Each number is 128 + 24 x the weight over its row's rms, rounded and kept within 0 to 255. Layers, rows and columns count from 0. Numbers have three digits each. The size before them is the row's rms in percent of the matrix's.

# k: layer 2 attention key, 128x128, rms 0.0791, rows 93-113, columns 0-127
# q: layer 2 attention query, 128x128, rms 0.0808, rows 94-113, columns 0-127
# v: layer 2 attention value, 128x128, rms 0.0674, rows 64-95, columns 0-127
# o: layer 2 attention output (transposed), 128x128, rms 0.0625, rows 64-95, columns 0-127
k93 130:167125185115122187121134113118147112133141112124150130118135100122091118143129134081148069134129167145157122118123114093115156121098105138154145128127141112121121160115151125127104123175128140148135088079101114094105149132112120135139090095141129117114152098066088122182148116187140130140137151084131102162091132129146113136124146166110092127077115146105108128147143140143136136094115
q94 147:165112151121157142109117132149090087102150185115104139167115147144152163109095089155162132116108147155168116138070142120183144139111097101180140123127120125153136097125145125119123138097092133114084136128133115095129119109142088093097120133182120127115131110133150120129076134115075127126135115119131149102145142093087119148127099162113129100125122117137127142082155152143156141159133
k94 135:118085151081142103162098113121131115131134155126163181100165122149144162130106180175106130089161173150129156130125152136098117118128075118106156118134132155128151098074143108145159091095125131126133135129119140146127151200120148099140118144136111112132128148128133111093120137171097164094122122154178109135154146129143124119146128164147087129128115115131148110128107168103138154138136
q95 119:159117126125128141105107118101143113111098176125101084177134125113118137123153119104143111177110122113101083147095145158191136117124164117162131112100121139107101176092094125090182124121106141111136119146124115148118104122121123147137132147145132127126110132098116112166133121124082105111112152108128145097130152159128117127070136135103117068106182164137086137128134148144166110143089
k95 115:180099112095133159157165135117119115114121129127142131106145136106127139148153116103096134111134147145135088117113124100138132118102118117140129119171124142106142161130144111139149139118133136109186109098119145108122109135085088133146100093170142147168101098074078055154176123160103123113127126139145120093141145157119094154146142167127113108065114117094141125159148157128126125094118
v64 104:140139156101122150151164102127148148115119160125142118159117155147125120124152105111127135108117145084163146126117131112154082135144143123104125179083114130133150105088192172135151067088167137162126105131103137216125103111144142131139155151099131155109126133095140128132148129148099133147133120116080120129096146118153112118111123083112149179144125158158142132142124161121107129110128
o64 107:167122118150082143162125115152129125150123152120102120150133165120128137151086185146107122077097133098189133169135143126139144133134147145107128127130104097144153096137132116169110092172152126109097096089108156130124107130149134140088151157159127143101138101144136138139165160145118140070138144118141092116108121188152121125122107139111143082144110146130106120156132161110092163132095
v65 111:127118120159175104121140113123093089087149183106097147139110140090148132135107113157121142126096158148160154152132122132135148122117101099152131130139148159155101113127152144127079179154099162127108091099151156129156119154122135137087121138174132113148146113136183144103082148135119091134135112096138123118109107117130136107172100136173146093129130111149122112111096143190145165127139
o65 105:128099169132135142101115163079127120123114121102123099117162158137080050141142070110151129159115149118100134154099134148153157105109161104101147132129116190107106129158117115115138146124113102136103073174193138151120107144101156139136114146128138101137163121110091128128117091128113116154117110110097164137118132125144140143097141072121106115131147155116131125108152127120133121104140
v66 134:136128154132108118127034153112138136114100136071100119106083127110165149115107126158130086161113127159099123131080138149145104109115127147148131129108155116134120108114131119131123134154142130120143161170142138105153177095145126079112132120117105132128127159152160123104149117128125145111131117143136121158142175140185096150150099136140148117114131122187104147068141117119162090124141
o66 139:139146131096139107156121108064140138124110127109051062134131120145095148108155074157153134132158117216099108117148147135149148147110143113132095137121117158144137143147125117115115135127140147108147147144126121128119148113134149149090095143109156065100119152134158081149116120114133104145124164151124112136134153131159096119118103132114147144153105132144109077130144119163110136107136
v67 096:104161127103140128100089137107108136118097161088143102173145119119117151118137108138145122171137128110150092155064137135125140091131168102152117130122119128171132112111165133075127115103091110132144123110101124148140171127116099177131162130079142095095149159110157103163117159096127167139125134127134142131103121118104107157085148142157127078156133134114130111150143096167109106142097
o67 096:100117118138132132163150102148122134146130158148106135125097114138152093170130130137132135081121141128136126161141117160115191141105102120069112126121146125131139098130157154121134146138115144113096181113153153092159120147178155151151155122111166092077114117175146139113121112144126123139143170188136139142114121172140122124071124142119104123120117195099157136133125136143146148121091
v68 110:125129124155127168138121113149124120136150114132112117133122121152124129111111089127129118154139144143148116160141114098169183124115143080132164132166161156115107105102121129131122168103108089116126118124120096151163212167143156088119179145151061087090098141147120105123125111127111105110112141148120141146152092097099115182127156155133126125142098114143147126164115114118133168111135
o68 116:178133102140101164096135107195162104121158108144074139109140106148122095163106104102110143114158111159111122133137103125125163166092153117099140131121102130121135132145128173120163172130112071154100117158137092136104164132161102117127169139114162164109127124131134146145100101116109110136175118136112148141156154180124132139124159146150101130116139131141123164153158108136106121106152
v69 114:109113125132081141150104165153123155136112133136141125116062194132135127123172105111081146105129119147110166090117132120122130160103104155143102123135126146129119132117082128180145101164163149116143169153142150119105086131116148121160096123121123129139163127117144096130159116150152138138102145110160137133130152116172175090106116097068129146112113109155103115141110114108109078120146
o69 116:123145102104150098145116148083124125088101086118118142116137166155085198077132131133117135134136105113137123088103126106133091152129170160173131115115109145156173150137120127120139080136142128144128092128091158152144125134122108081084140138155131153130144135132168102103136134122138132138122092087116096123102104118143144141129117169097125137175099079105110109093099103120127116124154
v70 104:145136084110111071155182099087176125094131132151130102148129148153105131128139126122099109138122149114098152183152131118138096123132117152137166127071093115117120165128136128146141124111099154125124132138119150150149090193141132180139102103091102133125121107160137158136150146163121081112125129119091136109168095131126095112161135110136119127139180123119123169103148113110130119153140
o70 109:124134110109115144140160129098159126106109151144145187172160157134136087133156156141117109109109108093151151141135122148113124133140100122144178161149175108145113125128139105128109149100165130159118106111083138112113127127093118164125131138140117118179139142147069119118093156118154143099141228131140120111119116137125110156148094136124135126094114143161085138131138122106168133095129
v71 095:138156121097168177105114138178089123140149167083083142101103116083120134110119139118161145087104126116155140101119105122113134113121132081123154136148163161143126098127141132120091160143081103120127103109094138084140140102117084098105156134146161130112113140092140093101108121110091196139125125125140134156135119111110127173133109137126128104144108130111148092157131143169120131103109
o71 096:107120153139126113102117129193119126153120116101116083080141114101106103140097086086163145153145142145094131167111146135140147114110152103108096132152134143123148106143100125130111101114114117117138110157161141134145115106142131098157158139103120134087143122116171154130152104116102122141164075140146132155130118167144140094113155122140073146159158171076141147134140151163078145160110
v72 103:136129147057114158184113132092116166160071095134188142140080132134142142143145127161111125133148171112114142139108130110155095116150123128159117068130088120175146130107144136119151132112132092149158130144118103173106102157114138110150123121126119117122129114102108082170133161147155142143124132130136111146154138123119136141125132118144108132103146152156139133118093090148088093095091
o72 099:123185076182101136131131103120111163123123105111115165134089117139120099114137141138090130095159105100143151117140099131113133174132129147143127097081114123115150144133164142111141128127138140117076136098103127101129109169145132133145134082152124131147083117194148141101161127125165142104111196148147115107129102139153133086119095151109108144123119151147101109119090139125129122126085
v73 112:148140147176133149118135188140156112153117142142142128104096179136158109109096106127137168160159127157124166140151108123118147119150125156128129115125154128108199132116119121138184141145142125135130131111126138138123086133155115161116160136143082143130116132156190158116131112125084098114133144116132125116133145098105070143122087145132100062127126103087106127110156138121161120105154
o73 118:126109118150124114100148163154162117135114139147113146139131124140113112126127125136123132170176101153103149095098114135166129158159148126106135137134145152164157106130144061160114160125120121128158111114125153148108102109116101148098131108133127142140093137122129129127100156108082139115137152117106148139141138119132089172122089131170131169150094094063138119102173150141116058071151
v74 098:119110114106125104130134148157164141132102136134100138115188138120172122156118156114148124073112119080158133125141166144084092101136129124098138148065132136111163098118182151160120126128106131125101087117127136125153142126099155126120120160133126145137109114148134098075098102135128117150139103107066129136119078141116115091129164089138112164084143116120106132125114138088151114141157
o74 098:123083124116114114106136165120161117147125167135130099104158158141110141155122166128142136123116128119171103178082156097137103104192141115140148123157133140120102129070122120142063132135121132095190140093141115137100142094117114101131160165122124109143135116112139112175130110137143084106109137130148079103139116150133118093138152098121125132132156146157102145160174130108155153121128
v75 115:115173091123167121092110139127122130126162117101142121127101154099094105137124128164128161067135137112139193107132105125103128117121155117143095088142133133196166121116120135144132130126131100131175159096125126173111121139124124088107142132174155152090137138112129083116139127126157177130156120139149123128130126109172178099134118090116139178133125122122149098136118130146110152081126
o75 111:143137101134105120109133156128125125111118105130126118136101114122096082116118073077136145141098148084134103112108151113170131076110112169157122153090067122099136110141135128159128104108124160145127114097174106142108120114158103112137119131127106145110143131152164148119185118124104112137120104067130108149125116106142123106091173149112100104152123144088094107117101131092080129146148
v76 106:118174085094131087101087129143148125145115101153157128089129135100111125148136173145170156128126106116104170100141126095085140155125133129129121157140106132199160133125088127146102077110147135139141174096127112128162092112131101138176132123132177127132123091097118136137152115135148114128167117152141138154108145129165152086144100100117137161148097163110129145125124129157131133099140
o76 102:130133135099115102145092097129103116108116112126145144163129122098145132111115107089149143134125081064167103116112139109186109121109103147120107177118086130120140132092111117144094095094136154132135147127125164153140102116108112116137098117135112164111110100124119123090169125134162163167094091132123137152126120102156145086107147136130139095125090129093102128134108134099076117193133
v77 108:094083097104099125124134085101153106121109115114126100174113160191118123128099157122167116114136154148121121185141127100132156154120138134120167165131106180122121119110040142132157164155148125134083107105144093117117138153104136141132127091109110135118113106161151132152147148114136071134141133105157112114142124122127146120118145149114136118166136128127130138153100090162161129106119
o77 104:150124135168112179126110110123148135106091159110141143178159145124128142129175107125128134132099116139130125132133099138145154125135123116150116141100115102115119127121131149098158166113143110143101155119102122140132138139128108128121129117162136202148104081172072119074098166153150137110134133133101132136118125108114135131113109149132168137111139151153098164110092068125166087068169
v78 115:119122108169140095123182128140136109142103130103133100101135112147118105147159127080098101093162105128141180111149084089113117125129108136096176088117135110121095121120200120119200121158124145105132134104126139128106126095151118153084123136094167157090115110134154118118158140134142120152129106111133131097162120105172140153160145099134136143119125130097131152146119165091138127132132
o78 114:111112142132097116130147180125150102096125143117126131141142173147121137110107133089123131121076143098143149128154129100122128120112128177145164141142157122156101119109166080149144148132141145157141131085149113109092140075131132150114119147074114145097146159132102135125156169131127135113142069066101104093151099129073102120147116137150152132179152103106112122089128140137131116140126
v79 113:094122099110105115103155160124189118141130101126098124113133185122147161126147126150131128155149083095147114133142124104152136124151125157122164121080135124110123140153080119166139153150114156130136170125128152162164141145137087127123124114140095178140130090145128129153169124147147082139138139137091123080156154125133141078135090098130117129173162142128110134137151111099171094103142
o79 116:159103125117102130152155127114184106076125131126117157169133182115153122098149137147111149154145129149152137084132138131166136129137117123145138176134169138131104134081129082136085127108142127138166139123099116156133163099116118097096106130173111139156160106114120152115126164118138128114116167142083098126118128122130111136160078165108105113117129123092085107145134106113187100118159
v80 114:105150104154109181106096142156099148138136106106156153115150100115119125114128159122120098129184108138163152105139101156135128104152128157149121095171125138160169098146126073145110181119141124114141121136141141082101139118144110120121137126115155135093111113135139124133074179113123136139121157137152147123135133103118142140139149137157132099081073138053114154123116147158151153124091
o80 124:100109079131125097104153139169136109119181124099149144106108083123162130102118104104114154117122121151118121126121109111162146120140136117156107104123117132112091150133161157129152133126110120122132188124206112120124124150136110118150128100107132116114091102116129134138138119146126148169179120105106159078157095143111144093099132122129092175159139124098136155078123159171091101134111
v81 105:126168152108104085144076135150153147160121120152149109133116138157147134104148126134108110129159162144109087108119151151102099145144161141132060146126111145145141137109115089151142125129162119115125163170149108143155147115127113094143132078090109106139152148111104109110133136122136118139094152119104161146136185133118077134161152155130136108134131105102129138092129094128140063074137
o81 103:142171077126153089131098089119127152151122110131127132142122142134114156099149109156127100129152131133132099084115148135103103167153164159108072114094128146121135155152152128161111163127116115118153168137092114116119130141117101105128105125142096088103144128157138108129106146154158174158104125142098095138113121138167079168119140149115149152135065100137107128176142118160155107120093
v82 112:138077103099135107140155092117166128160152139150107132127136172162119150142115092152169158140126100097098117088177106114120150117125099131135156155122104096105132176166125123135154097127110139157135082140118116138155091158132105128182091122129113136139107093125145184122109134154111136108152149111108128089112113143143123080091123084129132135164139114099101129152122138110151102162145
o82 117:131096128098110150124128100098164127131129111171157131126149178083171094095144166128103150164113136108140140157118112143111061112117099109139158137153148100142094129112097108141091132139150141100110127117101164139151115090097124171138138138170177169162160105094091141130108130121124142113110134121094103163114117124139139135136089188093112104118143105113144128149135110123148127117132
v83 107:106142088166143154164155086084109137137100099091142070159097124156127147135155190128123114110151155137159139162138147079125166130109148130100119124119104164176126118131147152121154110118139149152107130131142088153117149147118135153150130117093106113129103087147111130126099139099148104133146133131109141151135110148172132114167161117120120174122081114134123144113073118136087154131133
o83 104:164133137141112146116130135096128122119111136137117119155110136118092141129162133102090137100091121079179138160143103102135139154110096158144146092127083120087095133133177192138164139093150124169103132101148146108133129149148115125125156134147141175130133105155062081120144113142145145137144153103103151113153116130128142090109149101149167141125091150131104142149142090096121145098134
v84 105:129099174133155085127144120095155115118178131161115107140136141166112134106088104138137142157109171158092080131107120143153139122108123101130164148112126103115084109141099161097113143143109107111134102143149122158159174073116170100113121143130107088101121144135141110105119115133136105101119113121171146094138118135114117159100193138149142099178162121158120132130136111127134123160098
o84 102:162157150133152189115119118094133116126128140167106102142141140166141094145139103110157111147097164138097102134154143157082133106103128109107129135113133139115142115131081121084148160152104125100106140113115099119132168111149142147129111150117143114102153163140092141157075120105113114105123121124123129178108165120098119184139141130104126110094147127192126119159140085140173107108096
v85 107:148102106124126123133099097122105130113114137096121123168159116094118153158123133148118086110119133111113106130114151145128096092105104127155122150075104097142128126151187154140083099139116144141158123153114155148095095082096113122148094142109183093139119091157131169098095121112082129133129123119120129106126146168130129099161159125139158152099141148146120118074140160150108136178153
o85 111:141113142103139150147138117066088130162117149114148087113123124114138106126118135107121117098094121107142118180144156122134101103097087100171126129155153122119064119134112142098132128154162142079145114104137177102143102176125163143141111149131139048117143134099105103126119121133120106104118186155135129080135111116116131123109143120089153138121105137149122110142152134129144180127114
v86 117:106121179115111181170060125152117116144094112118149132140100128080160141146095103120107136131090155131121099131083136106158141142124143128194156120151122118161110132129133157152098161156165108138112088125146144124116092145135109128130144110140088104137125144154146135127112141101137138119099126148123113147166159126077102114154124118112135162130102108159127092079138111149160146153163
o86 110:144149154126104158147093122131095116124134071114104105128132097139089134096076088152151144124158117113117097131130107132116133173131177122157098086127130165089151146123126160114126119131150135088133093181117106118099119172138148159156154114158152085140118102133157125133112094139121103137086144160107165137153140133157100133114084108120131148130125103131127123093133116163146123078161
v87 121:118112139141079149170130122082105132139110160115097152101068172112126129137158114124128109132103103133104128117118101117125144127148135142103152133154130148143133122101053135135128096156149094123155180166133158140112106129135109142117135129124151129120151124064155090172180161150137160120152116163138094138111136136148152144125089098138125115133135151170160143155159090134131109116094
o87 122:098151142140121095178096124128107120091121132086115127143106137153157140114133119171091144157148132173105121118168119153170151143118118158117134126134088134144168094155119122134116094107159141142072124117096150118154145155117158124090116122159117155116106122169140170083141163083139127114132145121149106125093159137162121097146120177120094146135122118098126104101073131113146121162138
v88 115:114120111164151128104154154134145121083134127132144137160139112146141158100111167154114130162148143150122156153159100141092182155130118143132130134168174124095132142117088105131117166123140082140115116098150134110137169178127121131104132112174098085118151140138169120116103116151133087151104134123130102120066118111126119136107158186135103065128126113113129142134080128153152119124113
o88 116:124110089142143136109130164167150148108136127129139137126151110152135147161193125117135133129138109141075152115113097133129158121139135111103121139102111171128127171136146091121142170124078082147132129147178091152141128124082102135115096101101160135160109133128112144134101139125098112175122140125102166138097103091132150159131176131149111131141092171134157172132140116113137067112133
v89 112:088129137160155107129151110136108124122109098175150129148103114147090115137127154122121117112131155101105132104147174086082147152133140139079124121155124095163077133079124187113116108145175145126152125148125110157134123160118147162130146127113132074123165149126120116118138089128172156131143090119118143151105148136165151120088159137099112151116132138153140128166121143156074117119100
o89 114:148138146142111099167080115139106139151106106151094123180121137154112182130131151110137123082145137065158099117111102122083123116116131142121144113124089114090132148133117123137132139109102164130112114090137114122135106140131145119125141105129118144120123138154128151106176122108155104138119070106159140167106126108092147140111199122144147085142086140148164152116096100080129109156123
v90 123:137079152104127153124177138108116136095172184119135128165137159173113107129108099102177146142124171127125132157139147085161156155121090103102131142143130135103133119120078167146122105153137155158111135102101114156130122140131157136138129122162122123163132128116144102149083117133089107145116143087151141115125113111110134146059092148112115086146145117128129104180100124132140131120096
o90 130:121100133172135157108111140142125155150122146132141125112168129126107110154137160132108123173152136107117158117111095130115143134124160074105156143118122120139181126140091133102171129169097082134096105121093159166192132117136124099100148102170118199111130114144112159103109141124109144115179129156143140153108114149121177164113093142123141118119145140122136138148128133085136101124152
v91 113:167157107116138162158091097103110148143158157128123149129121148087122112168134116096176136101079094135137145135135126131149139116113161120103085146161127123191137125105068157125150142151134108106087121133149103152125115150137133094154158101134136143124138118103118087120128115125141148115143113158169112151141100134141133091112097073126126191098100129131154106104126143158112167123119
o91 115:145138156112132136120085123144092128110126099129143109131148096099102088125088102141134142183130176106123084155136147113174108137128135132124138098109051133108154105175132189136115110084155184126097123123152129136111104114161137126124138130124117170124106101137135114135167088123138101125116113111128101156147175120149145083089141134138151111107121101126124125129100153120105143138164
v92 117:132151162117148069110165114114122131170135118132148088149149103164111114157090148073146133144115159142121076145141158072114121154113103116107145144121112117149123139163110167114111131157142175108132135082144107116129155085134119152169128114098138101145098127151098170134121118085102100124159118151158150127153105135100080127127169134136140144100109145124140140133110166142102158128146
o92 122:122147187126137157160095125104108134148142158139141097147149119103112103105114139098154136127113137070140121117123127118094092131112119094114131134139130138095126123090128153123148151130122151142151141096118158121112105113133128126168120121112110163108114158128074116083118116129141143134134081165114164144168163083080129127121145060151197137076130092143124143158148127101127120104123
v93 115:161090166085128120103132119124115134101132179140128095154135138156174120125076155112152083105089155136136115152122153162157092113125135115129122185085133153106072150132123154119159147105110113146087131104120130121140148147155116121115131128109100126126135146112143113109079144106088105132111154104111134097096160141111099180110134136130149106140156121130117149144153136096134074154161
o93 112:117105118160141147162120140104124176150104137138140096143140131136116100158116139136134105137103149187105158165158098127103130161159144097110118133121172136131141115160094119116098156173138125104143153146111129128129134127169147139119123162100099127132172093148119107169073143157088120115138130170130077125098126147135117152144089113131143133103133144179155167181145138132156153096114
v94 116:137128118122144082150117137107165118095144118196106141075146161123142159143085141174126116131108137124126168134174121128108121116127088118134144160092127098121070120139106130124125123144113132139123147105131173144168116171134149114155152107154142149174164128102127138114125090161115092113143134122106110112134173155154140097154136085151110131136146125160137135103137138110117138150201
o94 118:143128105094106129133134105080132142101107093133123104164142138131111107155119147112136125183160103127136093125154136148177085127119126121108151143161127135129124159127104066105079106107132136134136104167109120167092114111130153118111103136124127124176188152125091152121104134100110158152074151137126099128090139143146112132165146108119135106112112148163097116163176138081131124132120
v95 116:110137089121130152162109123156121155158105101113131151096114138092158126139133149097103100105175087108154145115139106139163110119141122184122138135103116152158181148160149133144145105150127122113123106115141112108055083111136092154110128127119143175160098117152109153154116137128103113151134125158083135120165126130113142092169138065161118155108134131108127142095130133163158121130140
o95 113:099106156146105117142136141145123123103147133099151143115108098120120151130087147138135128118095098111148128143132138116178101143175105140188125103155173119117071121113146107136119107080164136142153130129149124120115108147110138124133147108163120102148079101119123148101180145133139142115128152098100103060157124133131124082112073115109117192132118110100112127118120167134164119099120
q96 091:104164089141148123122160107157149122145174095142125187115100112175148071128143145126162183090115155122127144134157108107105128125121128149154138123117175095097165140093116134124133127148131154121155112112139139146156127100116123136161093118141125128091134118150078168145103141125095112136117122121099119116093156098138123067117101139104119153133106131134155065120108126126137136084147
k96 110:108150137135138119142105130116166116133103119109111131095091106115134076160126094101148097116123138136122110106129112126171097080084154114124121120085136138096149123110135087138128118153135153154088095131190168175127135125115137113135072102117106118117152151133127141163134163137122138102102099066088111128122180094101090126133156105140099114131120160129138140112125096102157105145127
q97 141:156097138119100152130140133089092138127111149101165093143141153101137170118100146122075130119145081129115100137097132151131160145142136092123116148163088124140118112174121148108135148114131104139171152099085135098095100122118083164112152163137145130181098114105124070134137118120151135153129170161160125098151095169123147190121149133126118109127165117127134150137147138138118125133105
k97 096:135161144142146113131103105194154100140162100170124120134121123114139097151125105127160146099103158159171150154151170089115119161147127154139134107145156108100124165122153153167168154117107158096148122116110156135151157143120141128143140081100169172095141145139089151126141112150109144136111133126156148137114086137130128105108147116121117131166088132114106118152076129149120137076157
q98 115:163096152123123173104124138112122116112110167112156079136159164088118168104120130139054125135135098143120106128079134176133139152141131089134122132151085156152120121178138145131147122126133107136136169122091137093104113141140119167118169136130129127170125144091155096119133130132167126140125146157145126095162093179134153184121149134140142116102153128132097140149154145124111119160124
k98 103:114133126114157113130140117162116146152157131155120106142134130128118162106161114136150147115144140143123140181108146119103119175198111130159142108170132099136094183122107163163144143094150139080150139137089109115141123123132110144133169134149183177085150127157122125117157066143110104143131156159147151130131090122154151103108106148110126151118102098141114141111113151143108142081137
q99 053:090146149123118125121139144127151150178124128168087165146134121110118115137162107101123128156105114085116128083133129085146134076159127114083101100119101137156108070107122128115104081083121140130122112156149137146193143135147162087139121123113175169132115149109144133099135106108134144100138121102112114154143129123109083123110112115133124145094134111138128170118081108138153112181133
k99 073:115097151105153117125096140138105121119138135109116127160160140149116156089104135141088098147153117097136137159096140143093185156094117109116121093130155143149109119132108122103124119160117085121121188143101096100120107108120162146097170170112094116138131082100150141101118128131154117154156126165147145157114120164142137128141114134140133155092166044114119149133142150139121165134102
q100 087:089154099129107092143127118133140141166147111159119150126086102191132094162159117095172130135111169103134131132181113072168132105129118120135106127091169111099151112112132126130125181129114154124117120151169113164148134133141159115140100137150143149099152104156110144148126146119091100129112110088094122146089169098098098089106125152103117144153118137119149116108110115121158134118105
k100 102:123143121127112145124084135110129139105103112116093104156145144097135122116102125127107097136111086103130109098125124166150114086071148109100121176101131159117152068131145098075110095160126145165118134133176142142141122107136136107112120130111106087170094134119171100140077162117175154094121108148120140130127121111115139163166153117153140136124183139136125163147148130133114117160122
q101 089:118108090119132120163126106109127134122134101164116199131099072157138080145140100158142130109145192143169153150166101126111147104093117143147159138084153145150173162095123132096114145145116129107123104141132133122122156127104105144109111110147100111062130114146125168156128140120071083117163115145103143128127153102150098100109118146109134152125111146136137119116142135109142145120150
k101 080:099167149145106133137150122147150108105113097143118153067087143155125117145139125123139144105088100121135114106144121119132136094109126148116098145145153149108138085130128106138111111168137138157088122151190113145127117122162136142156078092103069132158137113135126111127086161136136137109137098083105153150139168077104093105140119138128111083101134151110180123146101104115099102117132
q102 097:165130165143181145106123128146107113110103158107125094126158146098112136105108139105082115116133094147100109104080121140077077159142126144107100118167104130123109105173108140172156121147150096102143156146087125118138138140125170158136137104117110116159110157097121106090122132153157139114126145146164144097142089152139168140139114124133140105136124145113090092154127140115101190125141
k102 099:130145144130143122111120116155162144153159122125116085134164098117127124121104139126141120146138146150142123189119151100123103165152121123148129105113141095129125188133130136145143167091132101109152140076091150147109138125124100131110129120131207180110126165134107121123190084142127080160095143136140094119110102155166134122118124147140128117153107140108097133126128166136156142069117
q103 079:132082127120092191097140124122126109151142152145145115133142159124115116123147124134062156153140114133123099182126107173131145131177161084120136150134095132140104149132098181125149134097119133128142143130136117120094152129119100141117137149124161138153118130127103140112135150111103149169109144129137093077190089146140174129147110164090141139114164127136157076152142147119103102134119
k103 083:113089125122152097142143110162145157100152085128160162133131122137138144101134136157104143127120115085122126149086145115074167146125153126145181097129110142138118168109152124131140143141121124104102174142123124103134125117146156151169177153145124140125135088165136197099128127127127133153141131167126145133097118159123168105125108133106165155085120068156118139092128146148103149114094
q104 073:107143146131160081135132125162105178121146125125133103131145133127064103147149156146169134097147124118138099109130112128123095145151106131123128124150146165079109136102101102156129153132170125126112124166123126127129130149171156097094109126102130140077122165103095167076147160164152108091123137116160136127144099110127148097174101110134146098084090165115126116132116101151148140114152
k104 087:137120093119137123113126150116142080176136108151118113134105153091165134156084114129134088142148142185129148118104098095125132124152146118138134159121145076105114122141174119146114094121115096130121110119136121156135161122069083145120108140144134162102102171120121115188121152160135119090117172127105101130125148138148140161129134070147121159180122153107107134115130121103124141162107
q105 094:192110162134144144116118116152142141111085168106164055124174153113128161127138115129080133119120087160105135137091130166116119158180125123130129120154084125148116140158133121144152115107126107123131129128121136096109113125137119174150173132128102129171119139134155100115093127129162135114115150137143143084134113173115172156133150083162153107119138123144077127156139139146108146144125
k105 093:130146141129155127136114142165143167145161160116109122135129116131144142143127152142157130120156163143116120174097115124139116170191142095159108096165142111128113190123109139140146151079131146056152132132096145134125141121126127148133137123164161157069105144122091156104154081088136113141148147153126144135129079159154142114119100142100148140172122131164106133106127145117132152095124
q106 091:094157106110130120139105141108160108101141136149091125116143105166158120151128121114197126142089130142150144123172120088155176113125136147100104112131164162131157150117149154145122128141130130131098076120151128130111166090107137137137137141121125150073092139136124117107136099173144153097112128120159153153071102104146104119087122150122119172133109159119121104088082162109128109105124
k106 101:150136163121114140155116111120150140125114101122147116098108176102125119145135125134128107128113151174134132073138130099127119115133087107111138158134143183087100123114119093127070134140135116139135109115135138127134118092102125104107094105117105088142119140114122111132134146133127180122082108073079097089116164126069110147127154131160135103131083174098137131120153068149120110134157
q107 094:091156115149151125149160090106168165155128114105061142146110115172143056173131125144182126088114174121148146139162109116142128125125154108127124144105186143109147165122112119157115142118126142127139098119154135173129143097111152115125129139128127166112125152152097159111107129127116121101114167091132141130098141108150106087153116108132121173125110135128106113096079144130125137119113
k107 083:127141127146112161122084118155157102096139120134155124104113155121134137145114099123133093138096089147117130126135123110135145073119120116103140155125135161111135118141148113116118098181108133117116103142170180156143168117125141110160113103114090151134095115115173109170098154103095158091096118095072121125096148113076125139146131088163113123144105180132156156145112093114107151151115
q108 103:144110143106156144075106158155123134113109122094113054148150152104126180121086118130111105140109084141114100129112136172114128146155125130140109148150105149150114108168111138164134099161129112120152144137107129087127135136106144128124178125127117145155125162091133099108141094123134162109084150171144116097130105197129148147158132140150135144136142141140082112175152170122135122129129
k108 068:141116123118167098129133099117161158112155173132093106165143114133116149131146136159126119110121169125169127139119148111124123164199149140150126088179127106129107167117118111135155124138126133141148118084102142151125112137124139159130176107123187152079135150134128139124184109132107145110113150102139162117131070178152133099096130114139100120142114128100083126102117134130153116086151
q109 083:121195084156107099124177128136062115135142099121151110158132145153099126120143177111140131110148148105103116128122150127144158132140173136126119134115168093098153127142128119144109170114150128105138174130119102120138126111151144135139123159107177160141109097141087123157081122114165103173120144117133120105138157130154127118129147096132141104132131104120180108134082097141133165082109
k109 128:121088135095099147118102139106118123099078123111150160147125113097149096146123117107117128123119111066134108117131134160131123053089155133127127139102107116135128082122127114058150103115140153171112093131149132125134130138138099107124122150116113104159140097162121169110077194099144124109173095128152154133143163136119137139140127142110167147094156095136143120139156149135123118138141
q110 070:137099134088168107074091143162125178142113173122104093099125132132132135131124098111149142103142113148077113121101128175130118171148126126166111121139132098128104135139145126170144091123173103116136114129132144143133148116124085114095136148145112164140158152100097095140135119140116139084110124124126190070091130165094099094128137123135119112135094124108116122172122107128166124152119
k110 123:116146116123153099132131133124137155164125128129118082148110118114143180138102124122134093145133175160135126118082141117140097151174126109136125101130162118134133164145106120149116152107110115085166160105113147178140131127097134115095138120109154190089120186120130098144197092127154151124106178115143143125139084147149171132111134118117130122164122168138094148127126125134131138091105
q111 105:139121098173163143082136116141130110126118159141148059133191161160121132119109133115131116143112082153105131121118124126120151135161117161129077133152135124125104137153109128169124118102148118129122127131117160111121141143097168170137180131129102122135118162113103097093137086159186158119114153166150119109102100172155156113151136108165141146117125147140072130130129131129091151124125
k111 073:150143154090165110125107124167148143134115159101079070168109121123117160154138116156117121145148153136143128127131123081109090134165105120132145123144114130128154159122136131133168122134085140092113115122090154142153142112092112123104122101140132175083136189091075156087156081109117127122133138128140108124121119171125162128110123130124120121203112164126113151105129125132146129115149
q112 116:141134110133091103148145141092156089146128094156136186112087116115126100123146122127146123122127144104128107131138163125131142092100152125130115129077151078095151105119134116081111142114139140161123143127183107139138121139153076128139088154122126110113139072155142133140087170119114114166168071110096098126123164095103069126140126117114124134104133114125172125121103119143140105104115
k112 112:134133116114107151124128139112117083086121103125157173130138130136133096110131130124126140131101113084148107122123151176142124096069152147110104158111104146133129094128122126089149124123105114163121124164151100100121132102165123126158111123091080083179144093132128142118097170114130121146166064117119131120127157097090100143129124141104131138076142064105164118134156125139116100142144
q113 087:106121103141167123150148139132112120156172098134113136114150103172070103142142117117176085133141150093128117105178173124148132127096136200126097113112153140113137140095123100127127141140177158135111148155120141101119128106135146136133121097111097116071151148119093146121112134189155124137120121121116113149084099119158113125116123150109143115118146153138113090128132127126129187095167
k113 090:158165139096137140116174114119145074154127123173128095133131158130166102131127137140127087123147159158175116141120109108109113136091134153158143071164151096066103169128131131129104125106152100155133104096112157128123138138102120107129149145136136124141149122105126133164135124177127104113081143142116145123125130115132098129133140084183113126177100125122093099156141122150157130075133